Each number is 200 + 30 x the weight over its row's rms, rounded and kept within 0 to 999. Layers, rows and columns count from 0. The size before them is the row's rms in percent of the matrix's.

# k: layer 5 attention key, 128x128, rms 0.082, rows 92-95, columns 0-127
# q: layer 5 attention query, 128x128, rms 0.0777, rows 93-95, columns 0-127
# v: layer 5 attention value, 128x128, rms 0.0865, rows 64-87, columns 0-127
# o: layer 5 attention output (transposed), 128x128, rms 0.186, rows 64-86, columns 0-127
k92,083,145,233,199,173,183,204,235,154,199,202,165,204,184,223,176,207,174,182,173,206,195,211,251,180,223,132,243,175,134,253,223,226,185,256,198,199,163,178,182,257,176,221,209,186,164,193,190,252,233,199,177,197,195,176,154,196,236,217,153,163,140,159,198,237,238,158,197,204,164,264,166,217,253,201,194,210,226,169,158,206,246,229,199,184,218,193,237,198,177,194,182,208,243,164,198,223,211,187,210,205,190,206,219,185,250,236,152,185,250,171,197,241,250,219,235,165,182,232,182,230,209,230,183,259,189,211,161,208
q93,090,185,222,220,193,215,157,228,209,175,185,145,218,159,223,211,244,183,192,215,221,232,173,233,229,218,209,206,187,217,190,211,208,148,188,242,167,202,258,173,221,168,231,205,221,185,251,173,193,244,253,149,224,140,250,205,183,171,173,194,241,223,200,180,160,151,242,141,259,190,180,168,171,194,240,201,226,168,193,184,183,240,228,209,173,202,204,209,228,221,187,216,252,166,168,242,206,229,221,197,269,154,181,157,227,176,183,217,200,214,232,197,248,169,154,145,210,215,200,200,206,219,215,186,192,140,214,191,134
k93,083,189,181,221,176,229,214,190,202,196,210,192,226,208,248,207,201,183,244,172,223,160,206,245,229,205,207,196,241,109,210,163,194,150,203,190,240,188,195,239,158,235,205,255,208,233,250,209,238,177,200,239,221,237,240,159,163,203,193,224,178,229,160,211,173,257,145,215,212,220,207,225,203,201,203,185,246,138,167,200,239,189,189,160,176,196,199,214,236,150,218,181,223,166,170,196,180,174,192,183,167,199,225,225,194,216,148,195,221,188,147,203,174,146,220,198,193,113,214,161,163,222,154,166,203,143,224,201,175
q94,096,192,134,194,219,187,250,188,197,162,184,190,161,173,267,248,205,174,250,223,169,202,182,203,184,180,213,196,206,193,219,205,230,158,180,164,226,155,195,167,250,229,217,210,263,199,194,171,210,195,208,173,248,224,170,203,223,245,224,206,208,188,238,185,237,194,241,151,254,160,221,166,190,152,209,198,222,176,244,264,174,248,174,178,216,253,210,234,230,183,166,246,179,166,187,164,173,210,251,190,212,193,106,178,192,207,184,200,170,204,232,169,215,252,180,193,187,228,176,214,211,236,221,189,199,234,175,168,220
k94,089,195,200,182,195,264,207,225,178,190,181,220,234,211,183,237,165,184,162,220,199,154,229,274,197,188,218,208,208,196,235,249,189,192,235,178,143,167,191,126,116,215,191,231,192,177,179,182,239,145,182,189,209,246,181,205,225,182,185,229,176,199,209,257,235,193,164,241,208,222,184,158,197,223,250,191,190,239,213,232,225,183,219,173,230,159,173,223,211,184,192,228,225,169,205,225,217,185,225,157,178,174,210,198,152,223,166,194,193,150,216,166,145,218,175,199,167,189,182,156,170,218,248,244,143,239,234,163,182
q95,095,162,192,221,206,237,182,201,218,218,152,210,160,185,205,212,188,175,219,164,201,204,213,253,211,201,242,197,182,202,148,252,151,191,205,265,158,232,233,230,226,187,116,169,162,186,214,211,194,240,201,172,176,190,174,219,238,172,188,192,240,218,191,248,210,188,218,226,182,135,237,214,203,237,194,248,215,205,262,221,196,211,200,174,219,188,209,193,175,235,192,168,160,170,209,212,146,166,204,154,238,227,231,281,228,219,171,189,181,225,270,241,175,213,138,191,228,174,180,220,192,179,196,157,190,214,173,193,240
k95,092,129,191,194,118,199,177,226,193,230,179,223,170,183,193,188,207,186,211,196,177,201,136,196,272,240,203,185,245,255,175,193,227,217,212,180,226,200,238,184,221,207,199,170,124,181,214,204,135,182,185,210,192,184,163,193,200,180,229,231,205,179,177,139,209,179,194,178,263,203,235,228,182,230,202,212,178,145,207,224,225,190,211,214,247,230,180,191,183,162,226,231,194,230,199,244,197,200,199,160,227,172,214,220,213,227,247,217,192,200,207,194,216,174,137,133,245,247,201,141,177,183,199,186,212,127,218,235,188
v64,078,162,119,197,227,154,189,225,213,158,161,195,233,208,162,174,192,200,187,195,230,197,227,220,185,135,228,202,223,175,206,214,200,200,205,194,229,249,168,255,266,181,111,184,177,197,241,212,238,154,225,179,195,177,178,203,190,239,167,186,209,209,244,202,220,198,193,252,188,255,201,223,161,205,168,175,203,212,248,219,191,193,226,200,130,187,194,189,229,192,227,154,212,220,213,165,198,201,142,189,235,193,173,212,212,176,220,172,219,186,152,207,216,187,211,136,149,208,201,231,159,190,203,224,148,198,131,239,203
o64,071,212,212,232,216,193,196,196,203,215,200,174,189,203,228,190,216,243,211,240,175,213,184,174,238,239,189,154,167,238,200,178,218,199,261,190,164,208,195,165,182,233,224,208,248,234,202,173,183,194,178,162,220,241,140,180,175,165,262,239,190,206,171,191,189,239,206,229,193,165,223,213,207,160,231,176,168,231,247,222,161,221,181,226,187,257,184,166,220,203,233,222,153,217,193,246,257,231,222,208,131,210,195,224,167,220,252,212,164,232,256,206,188,181,211,186,250,208,98,195,232,201,131,174,200,216,176,201,187
v65,076,219,196,196,181,294,203,190,217,248,181,221,187,202,237,175,197,269,209,194,170,185,207,205,215,202,203,170,263,153,260,239,253,108,163,215,197,226,195,172,182,186,246,163,208,193,191,207,233,188,201,235,208,279,214,164,191,162,170,211,199,164,207,198,226,190,212,162,247,229,212,238,187,204,204,187,200,203,184,147,193,245,211,241,199,158,191,230,232,203,227,188,237,218,220,201,172,161,230,178,176,183,245,272,244,182,179,163,211,180,214,210,235,226,217,183,180,225,232,160,204,226,228,233,215,195,214,168,172
o65,082,253,235,218,209,195,207,212,166,192,223,203,225,147,180,219,158,189,217,152,192,199,212,238,153,156,180,230,187,211,194,187,140,229,223,214,203,185,222,235,160,177,178,188,212,168,149,164,164,274,203,201,245,226,229,226,219,220,176,130,254,220,238,184,186,212,202,197,239,204,183,244,268,207,238,206,189,187,170,216,221,181,173,187,179,255,186,197,177,177,172,181,174,203,180,166,175,190,144,204,217,193,199,179,156,211,240,213,171,210,196,210,184,205,192,207,222,191,197,194,278,241,184,116,163,187,211,279,183
v66,077,153,189,210,165,192,198,187,212,149,153,181,161,165,245,152,202,193,215,161,199,219,225,204,187,191,163,176,187,171,190,210,175,190,255,234,258,211,189,249,208,217,265,177,224,216,160,218,237,158,206,237,227,240,155,233,170,240,240,165,226,219,217,156,223,192,163,189,220,168,169,209,251,194,192,175,224,215,216,239,232,178,144,223,238,176,163,201,225,223,228,239,199,276,193,194,240,200,217,174,196,227,170,193,193,122,211,227,201,242,147,237,204,209,180,221,219,217,210,177,211,236,163,147,193,226,187,231,210
o66,077,206,174,192,220,211,228,187,175,208,189,181,202,148,230,204,218,226,229,251,190,137,199,169,138,203,167,217,219,233,268,230,226,225,215,177,238,149,256,152,178,127,173,190,235,207,158,214,196,225,221,182,214,213,239,192,179,162,170,256,137,156,214,261,245,199,203,183,245,207,219,173,191,211,206,212,190,236,193,185,210,224,183,194,238,201,187,128,206,178,191,176,209,204,160,203,150,177,206,225,186,151,240,189,251,230,151,210,207,208,261,198,196,224,220,173,198,188,161,181,234,189,239,192,185,186,229,153,206
v67,078,233,237,163,214,175,140,190,242,173,197,216,211,168,184,159,201,221,216,158,226,229,246,206,177,187,256,217,229,181,167,236,244,187,216,191,222,161,169,223,219,227,189,179,201,197,153,234,212,248,244,192,210,233,215,211,220,220,222,137,184,220,183,178,140,224,229,220,190,225,135,198,192,189,190,177,172,135,187,207,184,256,237,223,244,202,231,177,188,205,176,231,236,242,270,188,195,207,154,142,191,207,174,190,172,154,178,237,178,145,222,162,193,206,250,162,244,191,209,213,226,240,185,196,189,202,198,161,239
o67,075,214,183,177,188,223,178,227,230,183,212,255,232,190,219,239,214,214,210,204,182,251,218,157,193,176,153,225,162,247,157,163,203,171,184,197,164,225,239,207,185,136,190,183,201,248,179,188,191,184,207,199,190,176,212,159,215,191,187,248,198,197,206,231,191,194,224,184,215,145,193,223,219,243,214,247,206,243,241,214,202,152,110,151,179,219,187,183,232,230,194,172,156,241,177,259,186,188,253,195,231,178,246,247,270,247,233,183,207,194,206,221,189,190,205,260,201,239,196,175,155,206,138,176,212,168,188,184,178
v68,088,206,209,181,214,242,144,179,220,191,186,228,210,131,203,181,165,247,204,208,179,225,243,256,243,206,172,206,166,221,175,249,200,194,192,266,180,248,215,217,159,213,191,195,170,165,207,164,172,217,208,230,212,204,161,233,196,228,248,158,175,182,193,228,219,201,233,203,189,186,215,214,229,200,221,203,210,205,194,187,188,165,185,206,180,188,171,329,207,207,266,159,192,177,253,158,183,197,196,215,194,166,142,251,210,180,178,251,209,180,192,173,192,166,188,253,217,184,202,244,148,207,193,198,157,161,171,192,196
o68,092,210,195,227,168,233,205,199,237,177,230,144,213,161,230,166,189,210,226,175,179,186,227,167,207,204,185,182,193,184,157,165,252,154,212,147,247,116,179,196,191,164,228,172,231,159,226,201,180,209,238,219,220,188,231,174,194,248,165,178,189,178,232,177,198,217,196,185,158,178,184,231,209,170,235,208,154,196,145,175,197,210,230,135,246,214,144,218,187,182,184,179,235,254,154,219,153,202,226,204,199,188,251,200,219,195,205,195,172,245,192,256,166,236,221,228,214,215,260,202,191,171,203,223,167,210,169,276,185
v69,081,152,190,235,178,187,226,171,233,169,167,220,193,212,169,200,191,189,196,196,195,208,199,192,261,143,212,199,145,229,220,242,173,239,199,171,254,212,228,188,232,192,255,226,178,155,238,201,216,225,157,151,147,225,194,198,178,208,184,278,185,240,149,179,172,196,223,262,152,160,202,211,246,194,194,160,234,210,190,217,221,155,234,207,185,209,241,216,239,188,242,204,182,180,214,213,196,187,200,216,223,180,180,271,236,183,230,147,241,132,164,186,179,147,231,196,184,216,213,172,215,163,213,215,202,182,221,218,235
o69,081,215,172,180,203,232,192,206,200,190,196,180,217,170,174,159,173,199,179,137,205,169,232,220,223,244,199,181,190,198,217,211,219,174,230,187,181,204,177,186,125,231,126,250,223,220,152,212,165,167,188,156,209,207,149,228,183,213,239,192,185,198,204,222,157,241,232,245,229,189,202,176,134,264,208,210,148,173,231,193,234,242,193,174,253,252,151,193,198,228,224,190,182,186,169,181,204,215,230,212,180,232,198,121,211,187,196,249,214,217,153,189,226,199,173,162,203,139,211,222,191,173,234,220,228,204,148,155,199
v70,079,263,198,198,184,181,193,264,205,171,228,186,180,198,186,150,131,204,204,208,171,212,201,265,258,218,201,236,197,199,237,164,180,227,194,182,158,216,198,223,199,199,239,218,180,224,208,181,208,195,206,169,210,168,105,213,178,229,212,227,207,189,180,208,183,239,171,218,201,194,197,151,255,224,233,251,178,300,215,202,172,241,213,174,257,173,164,168,195,157,225,199,206,250,192,183,235,167,208,153,223,174,186,229,221,234,182,191,180,145,178,184,224,209,222,206,223,202,236,266,214,179,203,206,170,233,215,191,221
o70,071,179,184,243,181,222,193,195,189,202,204,199,181,287,231,226,216,232,213,172,198,199,197,178,219,211,171,219,195,224,254,271,195,164,219,211,219,153,245,185,149,186,190,188,210,177,167,253,196,204,172,263,181,160,176,209,275,236,158,182,146,224,219,221,192,215,256,236,178,224,195,242,178,155,195,183,181,149,231,187,231,144,195,227,185,231,205,167,228,233,175,252,149,178,219,264,230,222,222,203,189,228,225,206,193,198,222,235,238,233,231,231,198,233,183,188,214,258,232,187,189,166,186,222,202,212,216,222,225
v71,074,218,217,238,206,200,191,196,175,203,229,192,161,172,250,157,222,216,154,172,201,188,222,192,211,219,178,244,197,177,273,191,182,220,199,141,142,214,156,196,211,243,198,164,274,202,225,217,202,240,198,189,220,223,166,197,191,217,170,207,199,213,167,243,238,174,209,209,195,170,219,227,214,199,159,211,230,210,231,240,224,285,185,166,220,154,174,137,166,205,193,198,257,138,178,209,178,201,220,166,226,220,225,178,183,132,243,189,175,264,183,164,196,152,188,216,180,189,179,212,185,220,235,168,150,197,212,158,224
o71,074,137,235,179,198,246,220,187,239,192,163,179,209,177,165,228,225,188,149,227,231,253,189,243,177,201,211,199,199,275,233,210,169,170,204,264,214,198,197,196,255,215,198,217,199,202,230,224,199,226,197,165,197,157,185,162,221,210,220,194,117,207,211,190,234,214,144,165,187,172,231,179,223,170,223,155,231,170,148,205,197,157,217,208,204,211,206,205,237,166,120,193,190,174,221,162,232,215,167,181,173,221,206,208,248,223,171,198,216,230,213,240,253,209,177,197,157,127,197,198,231,199,187,194,251,174,244,210,216
v72,077,185,199,178,188,222,148,229,176,156,211,205,190,241,177,187,186,191,143,232,221,206,176,210,137,203,224,164,218,203,219,160,218,236,239,217,162,213,190,206,211,162,219,180,230,180,156,193,197,194,185,204,184,244,207,167,221,158,187,201,181,233,241,184,249,272,204,190,203,239,214,171,232,261,177,203,247,202,170,179,197,194,191,224,199,234,193,209,196,223,158,273,168,214,203,194,229,155,157,311,217,142,195,218,168,204,210,205,221,175,199,200,248,184,178,249,192,162,206,155,247,175,130,204,209,220,219,186,197
o72,074,261,201,205,220,167,260,209,219,191,237,202,247,215,157,208,172,183,239,190,187,251,183,219,261,191,198,186,245,247,187,186,197,244,217,177,208,222,227,194,185,195,198,209,187,202,213,210,191,187,193,218,163,204,245,268,206,231,155,217,228,254,182,192,183,172,238,204,163,196,161,191,182,148,197,205,196,181,221,211,207,233,144,209,248,207,266,194,158,206,267,159,192,213,250,178,198,229,204,188,192,217,236,184,222,248,209,185,190,184,239,167,164,243,171,155,234,227,197,285,200,231,194,220,205,191,203,217,281
v73,086,219,179,198,188,212,196,216,248,163,194,159,261,177,161,233,231,239,185,209,190,226,171,210,218,224,217,162,192,203,202,174,194,155,196,254,209,231,193,177,252,231,201,172,261,229,159,148,208,194,202,216,203,209,196,225,236,228,147,179,208,165,185,183,161,198,212,208,213,137,216,231,152,210,175,219,229,212,249,179,205,195,212,185,190,196,209,210,187,197,144,252,133,244,289,202,167,213,198,203,234,212,212,223,158,184,204,181,188,132,253,259,184,208,253,233,209,163,233,212,216,197,245,177,191,208,177,170,155
o73,081,231,188,130,199,149,175,193,192,208,208,242,165,193,177,211,186,182,160,233,217,231,267,214,218,169,193,197,211,153,190,158,173,173,199,195,240,220,281,248,168,208,211,209,240,178,182,223,194,214,243,192,188,177,207,184,194,201,200,210,273,181,199,190,181,208,241,190,214,215,259,202,198,196,183,185,168,197,202,198,144,199,136,205,230,188,247,173,226,190,187,171,224,185,148,236,168,196,179,174,230,169,226,243,172,166,220,206,229,205,215,264,195,246,239,172,254,230,169,220,211,194,153,202,218,193,167,270,262
v74,076,182,216,191,191,178,201,158,218,154,199,186,255,178,158,190,223,168,179,223,189,259,176,220,166,223,183,203,244,175,193,220,284,138,257,233,214,232,244,215,193,188,236,213,181,239,185,209,154,185,197,170,247,230,175,261,240,193,199,212,187,217,126,224,221,226,212,182,215,187,188,208,187,208,221,207,225,147,198,191,215,218,210,209,197,198,225,195,165,190,238,279,172,204,171,270,186,194,206,160,176,176,191,237,189,153,213,141,193,186,199,208,199,216,192,230,198,243,264,151,155,205,214,206,164,217,207,148,216
o74,073,206,212,193,165,239,178,208,192,196,207,213,216,196,246,181,133,209,202,199,198,212,238,182,161,199,153,186,212,259,202,191,145,204,213,202,194,213,218,195,185,187,93,197,226,121,193,238,223,243,190,248,135,189,241,188,199,137,239,188,287,175,244,208,177,193,201,205,177,203,206,210,171,215,177,216,187,245,213,185,147,212,207,198,218,227,213,188,236,203,252,185,235,251,233,192,203,203,221,241,182,231,228,196,196,201,207,226,225,174,246,190,193,117,207,241,206,183,153,217,205,192,180,210,217,169,185,229,238
v75,086,177,156,228,178,188,230,161,199,223,177,171,209,249,157,213,173,205,203,201,198,186,189,152,169,165,151,144,204,244,213,164,179,182,172,205,188,250,193,145,253,210,122,188,167,233,227,214,200,209,238,211,252,216,219,208,234,167,191,216,232,222,208,214,163,211,226,210,161,186,165,195,233,150,187,145,192,216,141,190,145,208,242,163,218,198,209,235,176,198,195,250,175,191,170,219,243,218,198,187,210,226,196,163,223,191,244,232,179,254,269,225,233,177,206,231,232,242,202,182,243,260,222,203,210,227,189,180,183
o75,089,198,205,174,227,246,205,271,179,219,208,220,253,244,235,196,234,208,244,244,253,186,160,213,253,216,286,202,228,220,163,177,162,249,246,231,214,202,214,180,208,228,146,245,219,198,202,236,235,211,193,203,201,173,171,208,228,179,226,212,242,197,174,226,180,153,200,176,219,210,217,222,185,233,176,201,179,228,197,240,202,220,242,205,196,213,169,157,170,203,229,166,236,128,202,212,196,203,244,246,264,197,142,232,183,188,216,114,195,185,217,201,191,171,170,178,192,199,211,216,225,186,211,193,223,235,187,237,192
v76,078,178,201,217,220,254,185,158,111,172,243,149,223,137,202,208,227,212,192,246,190,242,211,199,254,199,229,212,131,176,215,176,193,211,169,196,196,246,187,216,201,223,207,190,160,200,196,187,226,194,176,214,177,258,262,164,137,175,232,200,189,171,212,189,187,206,147,220,210,179,164,233,163,194,250,240,220,211,221,215,227,203,204,163,213,218,104,202,197,175,155,193,185,211,218,213,182,210,166,214,207,184,180,187,183,135,215,269,224,217,185,212,223,246,191,231,209,207,178,189,252,242,187,189,207,175,189,226,184
o76,069,237,200,191,153,177,248,214,269,184,156,177,168,204,194,208,207,175,185,208,198,156,191,243,180,168,206,172,198,215,194,236,171,227,191,158,185,191,231,183,217,198,204,209,207,196,198,205,125,265,222,157,226,264,230,176,294,226,200,259,208,171,173,186,196,159,213,180,214,179,242,207,214,197,195,192,195,170,239,211,168,189,222,153,218,245,221,199,250,169,224,191,215,227,227,177,209,195,256,169,225,222,199,180,218,225,157,135,166,215,184,202,165,194,296,162,222,211,195,183,165,206,205,230,188,176,174,206,231
v77,071,129,209,213,162,225,112,213,208,200,209,215,186,244,227,164,194,168,180,220,267,203,167,211,224,146,223,207,212,175,206,155,181,228,253,221,217,235,204,209,229,187,215,210,161,220,159,203,220,222,199,228,220,192,222,176,210,179,238,216,161,227,214,203,167,150,226,204,188,207,236,237,183,189,202,148,180,209,194,210,196,137,186,186,144,208,157,202,179,152,194,179,203,223,182,182,252,188,188,197,241,207,248,194,169,139,226,225,180,218,203,224,127,166,227,175,212,196,249,230,202,222,207,210,268,210,155,172,261
o77,075,236,203,187,265,200,258,232,233,172,178,156,224,206,150,230,220,171,225,210,174,222,209,192,178,173,212,160,214,248,194,174,267,168,195,199,193,204,186,207,171,245,183,211,227,211,236,185,220,168,223,169,225,258,233,206,213,168,218,207,204,218,141,211,255,176,236,197,175,219,183,193,209,226,214,257,219,173,223,232,213,233,218,243,233,153,204,214,211,227,160,173,229,207,168,215,182,288,208,210,197,239,181,191,180,206,227,221,201,202,213,186,223,224,171,167,181,186,190,204,117,185,264,199,166,217,180,280,157
v78,079,175,248,208,248,195,209,204,213,204,202,244,209,114,186,181,181,230,192,132,225,209,148,162,186,235,181,213,221,238,162,206,234,197,234,227,163,156,166,217,252,229,220,211,170,170,203,188,206,229,237,221,214,141,235,216,157,213,215,225,208,204,218,196,193,171,193,196,208,163,205,197,171,205,230,234,189,244,129,179,219,210,215,196,257,186,171,250,135,145,247,204,198,245,234,216,214,184,162,213,136,148,165,204,177,196,182,208,243,210,244,192,212,213,180,163,219,250,225,226,212,189,201,234,218,201,208,164,166
o78,081,244,179,242,199,278,254,231,229,223,191,233,183,291,232,212,173,216,191,229,179,202,187,210,179,169,191,212,192,221,239,219,182,164,207,231,215,198,271,190,217,166,155,221,195,222,201,180,248,184,200,205,217,213,234,202,216,237,203,166,271,163,192,179,190,191,215,217,224,241,159,208,222,147,162,234,214,229,167,225,182,205,216,173,166,202,196,242,206,238,210,164,184,180,222,189,206,197,181,204,218,175,192,205,266,166,254,221,203,199,150,198,126,212,218,249,184,153,234,195,242,178,228,196,169,266,179,191,208
v79,080,226,168,229,234,183,199,215,223,242,190,182,207,243,209,199,223,163,174,142,191,241,222,216,197,219,211,203,183,215,275,199,168,155,216,228,206,211,189,259,160,221,180,176,235,205,168,256,202,215,231,195,196,171,219,178,305,205,213,172,141,205,172,220,151,176,154,211,162,188,203,237,245,171,174,162,158,226,197,192,227,230,194,243,173,186,173,199,161,178,186,199,146,220,167,195,205,183,169,211,228,222,225,204,171,165,198,254,204,225,232,144,146,215,196,162,193,258,221,167,223,214,202,213,177,207,244,245,198
o79,079,192,198,193,196,189,213,204,151,177,189,172,193,189,225,225,209,152,216,210,188,182,218,190,156,144,187,194,158,189,168,227,185,183,235,174,182,276,179,119,207,165,200,177,234,178,212,181,259,183,156,187,218,209,188,181,192,181,270,160,171,202,239,229,244,176,248,205,250,180,200,170,204,204,202,220,135,194,197,256,169,211,154,186,222,218,267,192,186,187,209,200,229,220,205,227,192,184,241,213,191,185,184,202,173,223,214,161,219,230,162,247,242,220,186,245,178,175,121,199,227,234,243,190,219,179,197,124,187
v80,078,172,205,237,195,149,192,266,223,191,173,205,198,215,220,260,179,194,201,117,184,174,216,214,148,228,161,219,230,205,239,172,154,195,264,212,221,203,163,224,196,206,160,206,181,211,150,199,178,182,230,162,220,193,241,153,164,194,180,186,156,221,170,179,185,223,183,204,189,250,197,183,172,221,167,198,206,241,176,270,171,142,140,214,176,183,242,177,206,216,187,175,189,208,215,198,218,227,234,190,269,223,238,194,199,187,207,236,168,189,189,182,204,292,225,193,205,170,233,176,161,201,162,209,162,164,201,221,200
o80,070,224,187,163,209,244,160,160,240,220,196,177,273,220,174,258,212,172,179,246,159,176,184,165,208,201,188,194,198,178,185,192,224,175,230,184,184,163,216,156,153,234,241,190,195,182,215,190,168,209,235,211,204,198,167,218,233,272,214,225,204,201,169,217,233,191,214,185,175,230,218,236,203,194,169,231,248,249,210,202,225,263,155,197,231,170,232,234,220,232,215,246,226,224,181,200,213,177,202,237,185,209,174,222,177,239,192,204,202,186,180,232,247,213,159,185,189,218,163,230,202,253,210,221,241,230,228,83,171
v81,086,176,171,181,217,135,188,179,177,217,247,203,207,203,223,159,224,193,195,233,215,146,219,193,156,252,175,197,161,161,233,202,172,255,193,213,199,227,153,247,232,229,196,245,173,187,164,207,232,208,193,179,194,201,167,211,196,215,168,241,201,224,269,219,203,210,241,142,155,223,201,260,227,167,186,203,246,188,181,227,196,238,204,233,156,200,191,186,176,166,175,226,239,191,182,189,172,140,199,116,189,183,204,232,243,197,163,219,241,270,229,209,163,208,230,186,197,226,139,190,202,202,222,228,225,215,168,229,192
o81,077,195,197,185,270,195,225,230,238,191,155,168,122,184,220,234,228,226,188,243,189,166,179,213,204,207,263,210,235,217,173,196,214,173,169,175,205,171,175,189,235,186,200,171,188,199,180,179,217,216,172,216,263,188,252,157,200,239,265,150,165,178,139,194,181,178,160,187,218,165,202,160,236,232,239,191,215,173,213,182,212,182,152,237,185,217,124,245,175,201,221,154,209,204,219,158,225,214,148,204,219,203,222,156,180,184,228,229,194,172,232,152,221,202,182,184,160,198,174,169,193,233,199,156,183,144,194,190,184
v82,077,190,143,196,148,154,229,205,199,196,217,169,213,212,213,210,197,227,250,196,244,201,241,220,213,203,193,205,167,117,267,214,232,221,189,182,232,201,215,155,192,248,228,170,184,177,223,149,181,214,160,185,187,180,175,193,170,245,161,151,187,203,187,200,208,190,221,184,190,196,120,216,243,243,211,139,211,203,206,255,206,203,187,244,199,177,191,220,197,194,216,233,197,173,186,162,162,171,207,225,209,229,202,164,240,224,263,263,199,190,226,261,250,177,180,190,171,195,185,203,254,206,233,241,157,179,194,171,240
o82,077,242,176,221,238,195,174,210,223,173,220,176,198,202,157,203,235,242,224,219,205,164,177,209,204,174,231,208,200,213,210,260,245,225,200,225,180,191,173,201,195,219,192,214,240,176,183,271,258,209,234,193,295,205,230,196,197,251,246,248,219,238,189,207,194,253,180,191,196,183,274,209,211,185,214,190,230,163,236,168,229,203,179,221,198,202,213,196,217,173,208,145,148,187,222,132,223,156,201,235,197,216,229,231,268,214,142,174,221,175,177,255,193,172,172,274,224,178,213,214,195,205,202,185,215,177,195,192,168
v83,070,224,174,236,209,175,189,201,177,227,196,171,193,241,186,183,160,225,201,147,271,142,194,187,258,257,131,182,231,215,194,237,178,180,215,244,198,222,264,208,244,226,196,247,194,189,169,261,183,170,194,176,186,230,191,167,238,220,188,170,196,174,169,144,154,243,200,192,194,170,234,210,161,222,226,198,220,183,122,151,167,213,153,191,194,213,213,196,223,233,208,143,203,193,177,184,184,212,156,181,232,164,182,131,196,157,236,202,216,254,218,189,205,170,213,183,181,197,197,185,176,207,214,205,228,211,169,165,201
o83,065,165,241,113,182,233,184,203,271,204,193,260,228,224,189,206,211,204,202,252,213,203,226,201,163,175,202,166,122,204,200,222,202,172,233,213,160,182,174,194,188,185,181,186,179,196,189,188,231,214,176,188,213,177,165,220,189,153,252,185,231,186,211,236,193,164,184,184,227,180,226,153,165,174,196,196,182,187,181,226,247,164,219,160,226,181,181,201,185,216,178,186,184,164,238,177,156,198,190,192,183,259,174,124,190,211,206,182,213,173,204,241,143,177,180,206,203,248,221,272,200,264,171,208,210,213,213,190,117
v84,083,179,205,189,213,229,231,204,177,177,214,212,233,158,171,193,146,200,203,223,219,199,189,197,223,212,208,203,173,186,205,179,245,214,182,205,236,170,218,179,198,207,201,189,291,223,207,245,195,211,242,170,143,155,274,239,217,216,152,186,201,235,240,219,227,162,226,187,178,260,214,223,221,222,226,178,148,266,178,186,199,175,212,230,162,198,163,179,156,218,205,210,193,191,183,198,211,173,277,156,208,180,178,157,231,199,204,219,218,277,208,207,200,272,205,247,161,193,164,212,188,263,168,199,189,203,199,259,192
o84,075,237,216,264,163,213,206,226,194,199,198,221,188,255,201,211,186,226,183,229,219,167,183,230,192,222,222,149,254,188,184,215,171,199,228,216,161,194,187,177,205,191,233,243,170,253,184,164,253,192,169,205,216,240,188,154,248,241,166,232,168,157,182,214,205,221,166,143,150,179,221,131,228,133,228,169,199,183,234,233,192,272,191,218,235,174,230,253,182,213,161,194,194,165,191,173,197,155,193,228,228,202,177,185,154,216,187,212,203,168,234,186,245,186,136,245,210,232,206,213,248,180,181,181,179,202,225,212,201
v85,080,207,163,162,212,258,176,193,185,209,236,218,194,170,228,179,160,144,210,211,236,156,183,224,180,210,167,183,186,184,161,255,218,267,177,229,202,213,196,183,145,167,251,212,191,205,202,174,180,175,230,221,219,215,198,201,249,220,224,225,183,211,199,216,192,146,207,212,222,198,158,248,195,259,210,191,226,237,228,250,175,198,203,148,217,230,142,219,209,210,141,169,192,167,152,162,229,212,130,225,156,208,193,189,155,249,200,222,176,226,218,220,188,246,192,227,248,193,220,252,155,195,238,154,196,178,182,187,170
o85,080,185,240,240,191,208,238,169,218,210,237,203,211,216,191,208,230,167,189,170,149,219,208,176,215,157,222,221,230,201,210,194,190,209,202,181,216,158,190,192,221,208,217,260,186,233,263,150,176,190,205,220,211,216,250,208,187,202,144,154,213,188,206,211,231,218,173,232,202,215,246,177,183,186,195,197,164,141,212,166,215,174,245,223,129,109,190,283,200,223,219,202,226,201,220,237,183,215,217,194,223,192,256,218,182,149,180,175,223,200,183,168,156,229,191,124,235,213,185,226,191,182,195,170,140,186,136,220,176
v86,087,151,227,173,194,202,215,198,195,257,239,272,217,166,219,218,222,200,186,233,190,225,191,149,240,198,156,222,195,224,142,218,207,239,200,166,219,131,225,233,161,160,253,208,225,206,181,213,193,201,212,230,183,154,188,193,174,162,189,173,262,202,215,210,189,192,246,158,176,242,193,215,173,243,268,156,143,250,197,175,185,163,189,226,217,190,228,190,185,204,241,177,186,162,166,169,198,190,173,230,182,220,170,206,210,186,192,239,163,176,170,194,179,209,201,258,230,173,222,206,121,170,201,213,193,217,263,210,205
o86,083,232,189,232,209,187,208,167,187,218,189,172,176,223,224,241,181,192,270,155,180,179,208,204,177,234,206,211,216,218,209,189,267,237,152,193,193,221,202,215,243,191,251,225,181,186,187,149,171,215,251,250,188,191,243,217,181,207,152,228,228,206,218,274,209,215,149,242,168,211,222,220,219,169,156,205,215,151,183,209,168,231,203,206,127,197,144,208,204,253,204,174,209,294,142,266,237,209,217,169,190,205,250,148,220,195,189,209,181,170,173,190,215,206,190,246,183,194,195,176,228,201,182,223,201,185,200,215,198
v87,087,220,171,181,186,181,185,179,253,225,238,207,233,222,183,183,141,224,211,158,192,192,194,225,239,202,183,169,217,202,201,210,158,153,230,184,192,240,182,184,263,227,161,122,190,239,206,205,229,212,225,136,214,225,199,179,191,216,213,250,177,205,231,257,157,188,208,197,212,206,140,228,186,165,146,227,215,222,146,183,208,247,246,172,212,188,215,238,216,248,168,216,148,194,224,216,235,198,253,175,238,176,240,198,179,121,209,205,209,285,213,238,175,199,217,197,192,183,189,171,227,200,227,181,219,191,201,182,179